Part of a small language model's weights.
Architecture: rotary positions, biases on query, key and value, tied embeddings.
Training: 152M tokens, 9278 steps.
Each number is 500 + 50 x the weight over the matrix's rms, rounded and kept within 0 to 999. Layers, rows and columns count from 0. Numbers have three digits each.

# layer 4 MLP gate, 448x160, rms 0.0769, rows 64-93, columns 0-159
557524500476455495513481526568435478492324513435598458446505571486387466528493548466525491555566503495516517517498515452521439498516468516547506528453457535493430468443597544457478532522540535591560454493576519529481464595448554461559530463472443560544492537473412496523508438542604445570455452510448513466473512446558547543486564480410552526516507483540406555461477460489509481484467510453489509602527565510545523509494484425516507559554499535410426606432438545408495484603524549
477490570489601528467454459467470471458466562510511476611441402532557524436512573508423541481588598541509483498460566493441594487421417492497515466541642491623414401475526516553533499533526534569599393431545423449507481531538463641508480514485497582481470509523536529454482562569470521473595492468476448494523469529410575471521524490446484518439486454440458460483509557459529431516399471558495469535480493514440474467539483449475472561416376534491517462401462432460491495535547469
520517462544609454599489478506468467458380454600445501504461552453449523474556486447467469478500509432466597484491435585490583481509475521549475482547467503596494509470550490520463485584614444516448601567444528559415530511503486536486485450497504557542500476463443525505483363458536562581486498513452484466507461542509496499468522476468532457562579519520446602569455571540490465605471529480507409606520578536398529444471452401451599507500566497368397468488398526569539492489513429
542577483408467501499505549609482498514513494503542506580533499483519505555543493521382548501430453449562444458445401456571511544368450551504636509468510528483483508508536466476482535531548525580492506447524583576567454415497418496549400449510465446504582455553399452474536487466486622538484441479544520489615510481366637487507504469372480556463556448485487458491600488440523516550540465487456500455485454439503469495523474522494390568494478483486479492477521499455490520492514474
508531426462540408564601415463495515530493457534453566549448415456507469379423419480525495549440506542505486508456512512481539497536563518535594462514508536506471487463490516513546492522542513536423519530500345515476455418523485421517531505425497568488516486358524484480581519579443453483486496512505430479500481558545554435541513532446519432565502587510524536544530473550427588492480472499515481544472589553474419519517503569527503503529453527468499497514461520561422487520485509
458571504497532524472545511517478421573407502446557535498511454486391456498457509537599472460547435564511542543571447550482604446486516441527530457517488421534518494396379556509372589515458529461505587538564495566483540623458487551564543525448406473662545538529416505433591501554533522443406529427456532436505462496537550492457428598563548515441475475483468415496557481515495517593437481452482473474503568419548450528450496542466514570387564445517510468516505509489527559472512543
443493519474489524529484551484545452480487519489483477484512495455486506518491501364479549509495536535470573493506526505462529470490518505481482512564532412488495530498506476530531515477486480479452503511493515513467496525472395478484437465481452529486438446495514539502508400442496520464496603498433523479503606506656475542549464501527439466529523525513510539522470509440508512474516460532499461489495521446511528476520552512547501492435515509603523502450503519576502516540471478
422480529434546535433489434472508473497458483546509543534523528516459505434524426467497510441455469422490510509515508508590451396524415476485541534496480470411561453544600448529582560608541475428465514455518509466511474485443569522461452550607492511491564421430544596471489437545407522486500463526480424562507558405494539439572519476547557512581540552518530480494467465552479557555496424466437557428481525533525463519541547524528556524485601542449512436494497438505558532485508498
417494401554534555512552472471481475567477469468539439446483493499498541484542459561503548587482477496436448528479466586489589429482556485569483403452456552589579403542494480508424564454519501528520409524560449551434475569461435519519503502557383544504499487438524566472576480449550520610474536494536545385483528512544615540506595493499560415540543400541482458456468422492605598470520476446486404496544524433527498608612478368453483529477591566435512466493440517512466551571483469
455540499538506452505471587472474405441500399513526522506544598532489503561554484565527510365492457575477488577465414486593492527487484516531450482602576479537427479512539568534446633527378635591519431519583535438520445566486642534547574453593460474566491455455449550491487494566512535543467498453504494450551418376469543529529416471363503548540537517436559452469484492546521541621489492437571517503638442476535487385534519526352527511571385539557534418443436411558485534469463448
512513428471491453460547420515463536404459459519517464513458494552537518558485461423545462464426536514492579448412486565418513435521400512483534635518525481572545567508545523443551499486443439536487487518442448442435522528501529556534555483536470455517514528496427500583533476478510525488469498529489479557489512549487503574560432495496538506567522483506543496464564517514477489466455416488562522548462480604468452573488573506481507498537429537447549448504472644504500522444463490
526473547484461551533367544418558429452541513525600544490418551562496478470558526489475584476487503445517453608532559557480576504385509601547491520507573492427498487453507508483513587540465436546521465422596468439564531583469518436515470544486499451420519496463515544477515555495480478462583325446533471517437403566576432457485486499463550461470382462578499479626553498503496496469503538415464514563503475483523514482527570499415449483453426532467481500494478506497535576460443509
499500555541519429575502449472514430567479437411534428450470459571544562489507542527583564467500501550607540498495357561499493522471449584519473632496508488499454508385491523537464513514567522580549580514483598459579397494472577468568488467554580529448549594498453491470432516447490461469376437486481467442601488508517499494441453570449510509387657487550578535527465411420478536449589453447529546511528512538576484446454395494511531503515515432511534540517498459443391585482426509
474447507495463453525474550480478445534508423533550500462531518472523468498559460513436544451495513510419528483464530511478441480513436525544530557484514437556535463495415524504494463517424572545486426517507519593542500500537501556505558473554482570580491451511510501611556495512467494485483467548513583543489461513564446443474483527587459476492522456435541422468643547475494491508454468403443483566543422513475546491437456476338499483469541545488506503438518532447518432450538532
438525545501541576431558499575516494498401542550426496486531386540447502467496502534481475514475514446470463498454485540570629536453493430463488451474495476467576523524598544572445567484546447492397574529572507495494503555454532541445434491480512470460517519451454513483534504546560532528540538444520476495474544523533569472444582452492554453561483531524490536565434477487468570458541492481468542432489537503554529481489486458427498509504485520514504440516409480484548459423578527
545425453453488452492550459584437436432493397486528624452492538568529560498503483504554449473502566485440446550509572556466528485397506494420530487544542523486487494458555476519399456533524468482480533512491507521523508520500531516474521458515475501467529500574632593545552471531581524475473515549510512503473478337471499511566495532348438508557465478502548499552451460463482436585553404536485572456559634455551521452485521419466526461473450501436484484512506463529473516588555545
486551552458558457452475536498485522445487536486503553496549528421512510402490511450385542510459519491566522436474508443547538488519428526491507576469556488570481549551514517437485461498477526382537464553423434453475459446514453410524524529437463568508453534484481438480498531481492480451496528594508476583516543498497552555468507426459501555540510526509395459432528532517554575471515554535485491471522565503502574585485515488469494473464585469508433518443450471556490523482484493
495481472481576454532469503538423427454433546494538503485517520476535516570478486474518601447494461546555527556472467458510526572382454527542540465541463494455514583560531525563491570493596514522473459479539403563515432556452500520492510521500457565533538469499508512511470395382482469449486520441454596444439502439526463527626529545456468450464483450513524515592502477533512558485542512457436569523507508514411421537538599534480569489502532526471422524446483446521530443489541481
540551482510517488563529457485438424433429535492496584443504466483447515595495454558556470504526480541493521434549489551466509490495488459659583524564461476479457487533528497551492441500465509518562561432473477517534527486442551609558569564467454560547436555541514541523527445488419553381470503460480514460524460485517566509532536573478516465528480407410487509486473566450517502458425522482508484463477558378581417469450490564505538558556568434531525457507564522513382499482465537
517553476507596432606507523516468425538513476409530521538503486516493447481555408526489469500589581423540507497464500546378391453500492561483429536539539482555483551595497509486477470520594525592585466416462575431546516610499555510563513450556550409508465492482437421434424610415351568520455537529411395501558539446545490481476406513532497518423575467500456572533478487470424394551463491549517473451485443530553424512600457420435482528525519541592510418529458569457434585338563512
486519522659463471498517542454538544404561480516570481546500527519418518467579472496432441478560536505539493516583499433407513492487476533460406448428525452588436541492561488491479413465555547574633488535456533499457503445533566428446601498535469501454534566487477533423416577500465491541478488515469450517520526493558541560478536416502445525489385511434530498617472554419529434556586546556566417495496489572484527451543551464464526476512474473537547471546469522543455503517474493
437479451559456508462428497484558490419459623502498428435485637525490438497490344497518389495520508496423548519439469471461494539456560544487536552579531402497446521473630492426535495503496618531484445529517455552511536493502449574485483470449427558574544505458407528498478525641466525578551509476511548519554475432510538494447522473449454529527540457434460493521505478432585532540489490463575553537593488615553519503456555553473450528480486433485520474498453514482507619565537388
548556492531549507525484585404496450417516587515489463472434471577540474477593501518517550448463477475526527527441509442461522513399483445549529597424465544490511505419531443578448516501514489519424573590625490476516540491487444493480471515557490544562486616539558492500514485513558569494385440484477530504537633531519479474543480575478496396490506496590493468515458516453530513486457423512489600502486487544556525484439512490440453515412402559465551461563515505421479502545497539
512619556551500506483508512424405504414498527477475539522496505440578433485521483478496505345522385529533496489500542527458468510510529464483403572534499461518516485483535573451490432546478525510543567478479475425449435488511547562535483557564391447569472507503458528492451473555496626489536402595473443509510473457556457564483530519465553532554573465521570441476463477448366508571544471395540514415515515543471524534563455514521483515563496384460468472467475550481331492425480552
552508569533542474424509456443424532368427504627486545491531455480528518519535595554474633563511482480487495532521542491439531447531518483593427461471541473602488522520533544472457487547485525518400557540488527469512539532458540551503572541520530507579566460547491490423576419481443553509515541433378478480507488394528486494509519514426519497540423515452495542499500396402477493546547505451453519507467541491580419370473603531466416514475413537453577398547524502556492322542519494
519511460535416523477435462489579526535419473528501600505527578446494483492568444525555479474510460433482567506472512460521501531460568399479455571518562512536482532530511512435554556554528537472479499451462502424510476462542495507423490365529517517540492442417451520539507441568368513478524494499428520420631486404456450506417524457547573600507521566555550479573543488558567525542458561522500535523417543535496569442538565602535545461548461448520528486532517523454447512427416490
483413483556484481428507537510535507498494519540518415513419523498508482412468423541440530458499520460560475491570492437500486510517560499533588590496507495525438506466445508396569462464473535486448471476490471536455512458549503519490454543524493562552533475476559467518517511512534487523530549538523466546557503575443537548509574488550416432551495527503452520472572502486466529474483532564550504527437487416428511520467487523378405566477466535486461551507505459561528480547531492
527566442534435486532474529495458485496525457463460481470472416458602490574516506567485505502518512581522484481495411511535506535509519514536486427478479518456442487452461534440444552514506471558569539527556470459542503429413516549534525506533484469479522517503506432455465489464473498542519554424484492459571532459443434496487508466550532488457620526493606528451557541547520432553432477566516468505603437500498466510508496514513528536566479418506578538475502513454479487467481538
480615518457488576582443497428543412437488493539435535492598548513493535551362535476553422457480479521611491569494527562509558518372517431599535467579463602529479495447489488491444498482377524552512497501506461486453471435372436440547488430533471575555620617520425530429465439537491542494438507475502515443467531552485529570463437525509528497553498493557464491493488466556532505512469523390487465471472590468538568562564429468506507516473433493499495474487455480472467523485404605
478428514544474438508491490512507573449450567553594545634530478637522572499496461496566564464593537456481485486456455468514460526442585536544541480414582503467459525516467467510483518527509577537446445475410486572598396560454530496515516511550460482461575439480455587563477472524475450491468494398428586518413487458480559493510490505500498508577509403557420472583471428522494499377472443525428490466478563532558438517504521491572542506483510551485427482474476500575496485439460492
# layer 4 MLP up, 448x160, rms 0.0723, rows 64-92, columns 0-159
511523452478457462489523456506491521525474493510459486510480493430487546473401484522495535491318520458534542472577486527418545552515457468512503475440425464406459558478532511545536536519511465511528546552466465412551503467474500478506496406487531554575504599492603652478600466468459470487476572480485562524496464510466458371466549532456493439532532490492518533481465476541507492447535420513408495562499577618554566539409502524511513559431504412427536491667527538499466504502448532
410497496417499517515503561456473563509583497420461523522485544477480546577485431505413522477435358560434504572504527516505492551441503514500465500504450529541470518512543534413475473510475504511518481576475529512533470505471423511552500542502446539473414537565405392575455566591498428531559516560488467589525466464480457446462588523575525412406430561555487470473510584466426470453574493548520594529523545535534528538475409447403500456588581527521494601516468596522441508510586379
476544495471473568543539518405533426455610485457649489503467599431508472537471488441598473459525528489510527489630542528424518529479410479564504579414520504465594508587487498440480450415495600581499522556565493443479478536447488581426539478478513494427507461523440474494551586563558436492468538513532457447559586487545491511522628470501452574457509502494465501559560453509481556419436486515537526501541473425461462463482442464478527577477493460565552498374430450526478399497508491
543503591550459464440510442567455467486445483471485561549435515621638421415418475591467524553459551443500471572505507506529464459487482528479449555518435522408491489557473432423476484504463538460492567550503465391531558446437496486581504519512490523568465533539455543458456534546535446487452514547533544514413498491560403525550527512547479524475527437544462507517542460548498468498572557515577521450560492459593427474476569406440519454383442449458532557493592500447402518437440605
523521470449506554549473598493475501487485406396494492459486572456539533540400580467554500440604475540540508494552482503523431505550528456503425572390484549455463588471496492517550464388497559479497518517464526474473544504508474475595488502518582424439437497403499445444484489424516461433480567437580424569585554514464496473425507438564453500495484545479536461320497459434503503446475484488508543480538438591460553489501501532564533558506493487550546510493500517525524477475529498
594449522490542477496506536426469459409612471492584529584445625445568443483487572570457502501533566450468552543489541425487419572422431589517453503487451545561480442537481536564502459484440573535584589520470571465562477497529442470544492450446523535436520525448556459559460508495434505606516440560544479492517462533426530412568581495482419555503536555444455431445529467455504412489524398442510608567513454566498610498460462554507457440543498415498505438375519444513477488475459441
498541471525512577452567458462492490471478561508455501492560516439464477376479626482562436468497493446546497536560618485523545534497570482475600512495545590505496464547519483502488558527542563539487557521515496471461562482439429530473512486535458623477481539503487508518474524499532553440525583525500504475529483495544446521566456480473502506440443518514470560507452480483558462433495504478571429484412519567481546522464585437424440445547500507465518468484436516368574510563467518
454519565515498460436534522497439500545537379505545497466510522467572513407538566592513475519500564510521499498376492550446474454441567557450446528471397496534513604478446551519565486509381521501543626452485516507512465468541506450501544477549547574477416430509461464538487464505474531524505463468465647521501493534541471554427479512502425508401487489461521442523487445508550504496505502466498487555514592519474542567477531490538587534400403471593528511602422537493427427415492482
468518511431494538542550483556497517520499550430485563505477454393495505468353586442526507491423468541515521429551485410519521486585544417568430510442585459471508534526487505628415480440553587488543497656583527430548564487417526509496441600449532479562430500519508429627495439512570589487551558401514393516585536435460536446507462485427418504504583502456516466556552537536469482457503490533546503455491538492429507469498469373436577456426520525499514507527564494554444606449555519
533481509453509513582448586592437469535513515545527408456453518480489470420533453468468584514388493424606471423451493439445484517441449463575486522519388533527472507400570408561521519515509487457545507535532464529413495514415438472482528491507515652481456595519445510549449555456475458629461553444470485507429490585518539420528495552530472448512475458482575574567468450474425553506578505459503434579588521558475505589546341426541478487506487567497455510587435477544554492428541510
393537460427465445560440476418475456536488475523521478516496533450518441462535464487406565508491511439486507466531543471556476518507491520552483614497543503467434590471449401559483563549426631494471495525510532506555542448522455440439543457468465458493446491499561518551510542498522512564476451499496544541482577455488498490450520485432441566486525478529502423475497545537471478550528477517425553548660514498566507564521475450501546540470443444537455480487484491449545545485510546
525509551551502461447519431475454452529445579575464551499525437460511539551434420494508435494464491496496460396588565596558452519466468410522485485511618404472404519439528543468485503502601537543437528523478582438462490513447546505545546570545494487452512531384511589582580433501578501407362505523529507516452472437494476514546463477512570520475559603428513509489479541489599506430501414507446471480508514441561477469523551555434570475506489452514568512448493548559479497419504437
549499504476487462501553501567503475432493438529540404497497434505482452519537548444521493511462569501526525435465421505504527481588502676346539518534477406521555452483499473469420454500502515621502477540438528541458611474481587538467527531453500462511440544459544497554506536444506461530465541511526454568542509514510559453467539415520523577367534547484526520566479467420433552514415461563569533429512480509418478509460546576442474431468497476560537522450640577420533491412531530
483436480563507449494505416482448496477451507570528420495493553485584464531521517429479573486523548548481496443552456427445502619490454529509465489528490476457513407582464438508425492435479552464544434430510486566524601517469555561418584591537564574443588497561547547493512525501475482496517469468483563530540636395395537468471481544530489484491445421501429465583444502545520545425505514519434465608474477482468564549506530448395441472506543491448441536588473454480507492457430581
552597544530516481520558566434428469556530473477516567541493544475513486474516495487481433479463525472557491492532532549475447440528578462511477504502515514487468498507469549431496461568558543506497496553468598484524414559573419379625554449483475447484434445417484483456542588518460422494476517568541420508443466511469472452407454551498478551481520530476453496461548510414508533516434529527532494507525502542490550507541464584576469420452473540484585415495592581541446390558458447
529627610543583476553583610458502418496473509451541478513576499566487515562468493502475466551412514554421495428389395459476547473576400372505453599553439486517527503526468534528617452490429508445457504523576500377535380529583501423559542449536525439513504460508447451522479455474469506522453450488505584476508593585602521510470506504570484529485483464533461548496615469510519595567460527441557468442443458473546570549447511485535462465511536501434498423424508516454519450481401412
539478450397578483470454506584440482498517522480494484543495550459542459510450455401480568495505472461513482502469485630518454511537526538541562535564540576487504469509505542438497481503492503478601489476427592409450483579450509491506471575490539375494500518483517527624534509472534542420514518421523401491475531417469544453571547580505546438567475437510464497502445489494393549582473554512425550433434551526488537544417491477495470494452483565471471492532527511493468521441523540
513432470478506568497509442549546520498473484535453533565462580556499446468392533556530464519465453565515518618434492462516517472489461502541568465517562503506532512405555534531511461451568606591439511472474468513480495514441476533473519488395503531457562488470426424488538530480497501548502554459440484521574469502484411520536526554575549479539493558531453446508435454487469498535465622498536457487463466491482465512449545393507458596580515507468371554542578512415513563588529462
432453588502470528433544399590483438549505585426467544446505475439391471526573462513583531559572493462513483556490489461523472457522547487570509584547508511519499493477485503551421506493490396497447476455408570410494496502527530488435555524495406532564492533416556550527608543536472473521510527552449544475546474510486452562545509452508502425516542552455460548482519572493510585488421505556446584494423563413579457492378408487473418517506531486538492523594482501539497559481460586
393504496426458597507459381531504540478377458598453489497541456545476576546542539477539499503539464559553520571569454605490520429517431524483452523455538482427430542437561571507524533527566486462434550505491575394558485492528472527468495499499486465559527523576574612561427429470460491483496454397494518442571504447410520517443558470456605534505452533484489539551539479447584513536519422533476571480456468516532419591419524507576499449422502494512534509418515530507441469518532488
552482525413515513369522465527505423603493579393464476402513418506540534545423487479495526572432478589445559506470513576592466602441535475517473562598531431503545504538496546398460516529475427495475460510568547541487509466408559501545505482568474538571451446515485397543557436585598548493501515511526551482516469514487445461528520490473546417450551507495405505455507569517467517497507507380539530440499457462476443462506466492498464516560561532515542463466530390485402551497630430
503464439411439593610440479434542530528565531575457515553593489449460416568538518468549518455444576417486567530502470517490482484580597607410497420460519532487523489565474484529414501541540467617469478443372581478526480558487498436587451497499525414608524436519486562455471504553500441562481540469494546548470444530514513484486537431532496542484502469473594496450446463443566427553517516559527529438458502458538461448520453528423575481516562444508500490496437539525441455455480515
489494565468548584474498497554513518473572552420437512532514497457528490462530544446490623548514456413529585574454455461480484528431559453437522507434465475548587521362418404461496549440453487459499538561588446462425496571413543557468511501496483553518460551636463478463511491407565560585469537437472490441524570433474548531582472477481469467547566433529560488517551437552568510530438498543517478480501571485534480459477588464572551591464457502575494518519489519543383473520508420
468503488612479579518559483425508564473598495514458555562549473528499468552576467450508560492471481471477538491465465640548474445590501545526481451516561450525525524391485555524466458456448536565526517418477479518628463492504570457459538478524563527398510432503512461410474395532523501517425455537440411445385483438597462471512472486527479496477521421487453523475508452547480496546444402547526534514547473547528432540568430500585557459478586500532464436602523483484561562376509529
519454485434525491555542594568508518574526546382519531474519519509502485488519580520421338527467499474552521467506517427517494538426523499485510550426490515460577478535438507489566515489560588483540529419529455465587343566561495415541511435598434451497386436538428504565438455549560482572478382510635555448466599535507602535516520539524525578538554535496440325448506536568602541438446540503599535434586439449410586504506556420506533424483537476542496430433520388477518461471515477
503465486535515504555489490490491523524490546462582490454460489365412563459524551575472582552492581490568507447496470497556520481463485491414466453399391552528415545490478478455503429506487397488484606436505529469462531446601540481495461398538451514477474533545541476533530523485499570552503506356519457507524440407480483527567507443588476507474546468548505482533504565476537554551441568572495582499401527517459472454554468568533545586460592405491480414494514439558461518429481509
495592470478471453500525595498467515465529496480505441531545471483508514506512443553427451563491430498553576558572492534466524587429437456489511486560503543539541607516544479525565464409558419460493492464504427442452505507437449490487470486480474499505506548461491544549452515471496503529492639505478564478398477525411461530491535393506534539446513500458588557504509460488545533519486516556509409495396532434526460513489485558486538419571501532537547456452476483564588482527489411
467524514406464543470448513458430533457508525462556530546528580549380502530395487514539504458552405485474484448537546457475545515538514460546492533579587518596555394463522544536616442483536524454472443522476434570452431523516391522492436458407493609509402626457491538491552541564532536455530495508504442521484439505447523450483500528417476559550462477465485508494432525536467512469547519456556458513477486541471498508478494590524531536420518506487452626486494541515427583520527504
524583523439493447423578539531409439509493492436531424499502479412457478577527519472453567461543557516500518492532484464495459501595435566449512516466494516536606496483509561557551479567487483432459488510422452398531525436504470533457551475429469483449408528465525509530505512518515472442577539533562444449456471458488458449487406488480507498482551397541524481550512464455426491494518439555520534548483463541553478460482475494562525543453557535489570564544599447390446502506682464
# layer 4 MLP down (transposed), 448x160, rms 0.0665, rows 64-92, columns 0-159
541486441510538407463492352520501461533614507555488524519501525590438408481526556449445444536491510528468447473480457499505480513489584437529552534495560562518468579488534523573603494475590457548514483525524486503462568455447484542546528517445518487496442502454519565553497495478479527480440343572467513505546452541560544512467478440643559471489428498546489568488488473454556559508554394540456433438398538461525477505431455547531468564470464553515548374561447495475528488493426548
447538584452581553479464447489487512492418520407518439450615527519490532478447522483531495534561557417575533517463489592442553480497452556437410493448605425577522496504491511650439453631449556459476422488523495525485482523483458506497399390473573632454409527563541487429451562462500522545590467459528474546528507516517544546495485547483525555503459486486437490473471396551446461413465493434512606527474560544495422521507581453576481561458414536492541506538445489496520508491476410
522522487524450512542537492457470578389485485424499477558488577493491560568493415514518494505551473485481490550490510438438574507483540590506543478480452529549580468514536570515352533505518461556444550457494521527498551474485460518509596537462582603489549550509452476441476609530448545461435519532369472517590551520526566448556560441293487478472457490467575469556495507481459505481468539525492450458440606480590481457535502419525537568434475534477427436402469449579419458417631453
445468532572479532500478471435472517557384534456511502506508582498473548407466569510592457466565474514455523567602548401567435467472457503568414442511493444527486457444497529562480531518556514505572525479541471509399529546541505474494572518433513499485399507583550452542487603476503441483536594440418470468514452476583454525546475523455476402527504562614534576482499459522513531519517552470551419558514599527400574505483544473444535334491465548441462436455481379492445515521508437
455512607571523514493511530576442432476474454478534487555514533498427513493590561521465570432513466411471517603422438524475516532482551529469533543545501459496564445469509532520376474553470484516505551502584446485519474526484456595469519517522482496425526614510457502395457417522592494510441540481490487463501485462545484601611525513482535387474479540535440466476510476538501496495486482423594460522409547482537489488504500492523466525490520410474464522403512620463526525489455423
526513520490498550605505534465546372544447565561540449381528519512450351550459482509489418456559488432499617477536457446470523489474539612443538430448458439520513423466493510492358511619491542523533591582534586500511551597495511515595586473463517492452479566504471457404522577512490554519436489443480530398471454493420569431479464465501525527494431477483599456471594522486499413561522437459513408596515533432518457556442438532537436530544556496512463527517432502524450519488501476
531504394496466528574430498428511490495475528536529523430470502513574548572509535497454504494484467518489498403428476475500506550457566498579478550519531452420428510540448504481527439481456571502464425539476501584470476520535502527490494494488432502409487408422545498577538510506506495551503536529536453502539571547590527503434420551492416522528486474470538555472514514432459538499537474535529572487570472517513573475534442469506497494556436490526526424542540517469505469492508516
500475495478479565505461418489453509411479511514479505515561550512346434431488544554508469414557451469513590642516567519483576443514446449564521436455462503509546533477581544470408581481462469420516480509545418531442507509497513438551586554535489585447482605492558443532507478406495420396454481480522431466415463547492495557588540541462519570477471580609500409491534477508503435515481519438562492469476558535538456498509531500505522472412520440472507576505447572557517524494479477
419533468512448506508540589478544449526512440499557512433511636503409538539574506539476603543440550515449488504530408518453549438412519409486497497428466566496596505521470534455475459592590527490461468477495379502491442535418548557434471444608475599380570463508546465397518541528542482508469538536531512457572543504508529423434522515463510471503429504514542521460583477448517479413567622455492531568535465482501528515506490525477516588427464476545582500516396497466549440562425489
486523485436507542452474466419469532589499401433529465428420450489575445431506515490461424467538557456506512514461483495410484526447580605496444506455523448463564455488510497606513428606622562468436489475543466611523579566506399511568477508441466577605490549517568566586503508508464539462534460459406530432495497483566514476522501531514510550434543463513530511617519430509528459461517485426538539495479434437413550532517452431510552537554520547599469424421481501448556580504434557
531517584548535562494587464516508446602529485475486576628392433602559418465516509466486528519535468516452491548518492529505469434489603511482555455476454509525536473537554448461408375435520421438510502534499455491504529512485537548557441466544539481512483510504480505466401470482457560571451547458502433562500435505497492536525515475553492530528493449466446590537473466436463507597517424530504514472435525494526525484522450503527502469460511520486420543538507562536490502496491476
487477532449501511637472551453560487473476494515575399471506471607505431422468463562491503549560462442497464590461432487506484444404467504498589495447579562506539474609559633485497410507464445500520469466483418473572460558506433433600429528486568533441480436589396478455516482563498521544596431504549551556517528558540470497584513526491541558487407409479517532573434517487479546460407486476507541489455446471502452536439493510468570452552504489527504481470473508457484527474559558
446556520474455521556527463558568469449499479518447513551525525508529527481587498532523532474422513541569577592401533521535429547558569531432543491478482488438467523427455518406561546460508397519552495447447485578472494461540435586527558554509580419451480451656539627475535551455451443518517524449558549513542510492449442503500512467523537498397477421566549558467524434488444499557457473488347454465475424496472569436510468538445466591502537457476431467533566493567512505537508402
442464512538466542506495558571532543517508495476504563550485536548472504443543545445575501498581509491594438471462457490526520451409538463423501479445447440499562490526552528452458534450521494413522529494421510406502552581424473500496489531447570445458553569576504434412448465485536494518507537474457482420560461476465530547547561474398491496502430537523387429512483492549572572562509529544556543493442592441515477448496526513551472536403572488386471559556514521549526493500501457
528546475502502484454475505628424505479575513556516465469443430527496510463505486509519484501537500473505409509541521516566559497520534550580392467473444481463558442459536573433491460488532434407474474517461466500534512573547516486481473477509533517534531511615603546472504514415530464478526571534454448541474415484536519600608512533411462598436477478570504480540458499521481505465531511395545510432504571491514480417517481512478541483464533513402408507545493510419521497479479422
524532542481513436450501474578458465498443419515475580412502596490468594448494495514515498463476577425438490573552436502505560438454530492513514464472495478456562528493385538472234434514470534473488523502542399481497490513509575569482434552517509556476478584461459506504494526529454559440482520528488531503435488391470493517544522509344491525576483599522431424539467476557556536569463489676503490500552723545492481477565574506492513485396509498443421505464477501493507545565531492
582404517463526542519530633504494558513428518484531574392577570499445491492552463509455413386538440561562526479472510461526471451543492461557572498569481445509450473454529541532524458528459458520570467574449561533425432440518506509478509420487520435448501520478523425461520543495436467591480474501461539426564521481458471468567534549565524483443464493448545549493559432459470519493500573476522545569525504461496514507456488482434468508511510386532523472466445597543548485451557580
529486465532480524512453486437468511528496506482500467456547445510619520546492431535511554542466551408535492431534535633519496537574530491430443559522475522405564457471495430562533544387423442423524452412518534462488529441590494511495476486582477484521441550565541567565538548533523519468473500513604446559477506449479486444508488477353513513537498463495575492405404551534522543463452429526426473456489489541522599505616476458492533528479473520514484523449448523454469518562536502
542511474478529460489451555532518488427565497494529435638513480541548549473493469456452514483355497490514554431576539485458499427542516437466469512470500549546446538544574512513569532477537538547634509510474490595518489443375547438448453538500528470437455464553519594555471512563471490431462387520547526437515456457629518598475507522516538463534493477576469504531510449425509454487545443458422518453465510517480516497535503524600490472498555379494576488488542509436524457466420531
457505494602515437478439502530506594514535548469399417533478423474489487440554371474508503529520558434538468385445498516520424582531580566532425545469502466469478481508525526473382425582578534396510482484537409489591498489492525575578480538549564587448469503460525460529389517467434562514507574504498533489510440505453553532434486577563460542498476551498521467476429553521523408416404526565540528526483518401569549496512444544470565469554573513503464507588507555543429569435471486
539472488637434506484501522517508616494623510517501543463577529591574540526568582530490529399558543505550446576487562461384400532421370566472527447480499471560550522506435441503391513524430599538529460502465458472507458524532556533484539454510528485460479570548477430341534423459489579533488532513481418542473502458500519557564556480463495517519461478517398463452431471467432461569455502574546470489565472535518528455451532527466491475561515454479449520423470519522509400490469456
473499506440505549529519623517587467487468482518485506471558474486392565518479526493506423590555496592582471390498543507447478509505550512619494451544475423545553516495578520477549461583489436492546571461498484487349480455496503437378521542422520476538513500571526524503558521472443441496491482514636522498457506476465500528498406498510506465457478479499446562516516500501491568412476450441549568459563609451524563491536531471365479591523515510579494521465464557462398465501471454
424447503423522531504464514545539570502480481473467525567494495512592553539518555470463490545461472495545518442464536577432493428633508467557488544578522519625481523416489500474425503439373564487521583455535471573501461496500582561543453506605500510501559448510373503533513455439471543487460491516618456458507395460455532475488408435505493595445523528439495617441491481548441499462534415574488499515558549572448492575527466466565448432518496442454576527484450560523549409433479426
362454495463550492456415515584496470558437550456531498543378477455477492503435580475511457560456567502485560474508499409506519480426558434462510495496602515559552518464505441581528441463529490530492533493486481584499523499503517482357572463540504561508522577446529494370416451489415416415524465499530467456445554535529517470516539548472540560479426484470545612510513519467476461414559537556560501496508590508552469497508496494586448488421489548636455599588617469527533487463576491
507487519498476524553532489475478395452467544467485476365529543490469534426528500514488556520548536473541506604530407543484556396496526546539554462569477492540452526568529516456441508673481488506453547562502513509421505507415484562466503459447538584472495491503526528388559470535454592534439520437344436452506491398465513514491479530383545441586489548407521450484527554501505623583483520548434440516443586542537415504524493473474558647531425469433437543560524463533528365505581459
539441400528508538534460538435558557489542555505551495582497468545499567462578509537507571413376481483460505459432513521474547504423503443526471508476456474493626502509415469498522502505602545499401464568466457473490555582508461424516525524519507490470534517462532540527540446524529520588531576367490474561458434522515530519506583539522497331500406486525470480469513517465459467511542502395514485505565517506497514407523444491475473501473452484461599620481474492494475593405579551
471511456460484500545475518453495523467488547525486492454464434572495561556494498594462529510444548452503422427519541414433427545494587486552513528430516596429495533554434489565472472527420545545505476479458501534501402435518511466427570476561458466476510424435514526576549481531470517494486442493546494620523531470590506436392468569463490475498473478545508551481530472515500512452553469569501480522517438501480528468520522481498477508530475560516502508563537472506465512551558565
477548527515474503429577477544437460577502428491525538428560554495513407475510572488540528468544518527472554558525392511497502394558509536483548437532443484515461545459527527479373502473500562491464425501478377474549560503426507519533491492535513521544553619518462610506529455482640483477442521475560528428463407499399516562495488523416550438497559608558488500431498510422539473532480498457552463603462417451463492439492566494458494466463543496498552475508565499511559443536461444
452482500501467546573434488516572435493422484564393559418587376614525535421509525454528492524520504457482510536538560466515454508630457492519528455529604525437487481502452488464483465497474517502558555493480477458605454573488476402491445519531525589533463571538375588463542452537543545476505481451501509523538525558497509501473433567410508540483522505504432434426523524459511531548543509529587471522528528510510475551503565417462613522501532454477444494468418512482507438446435454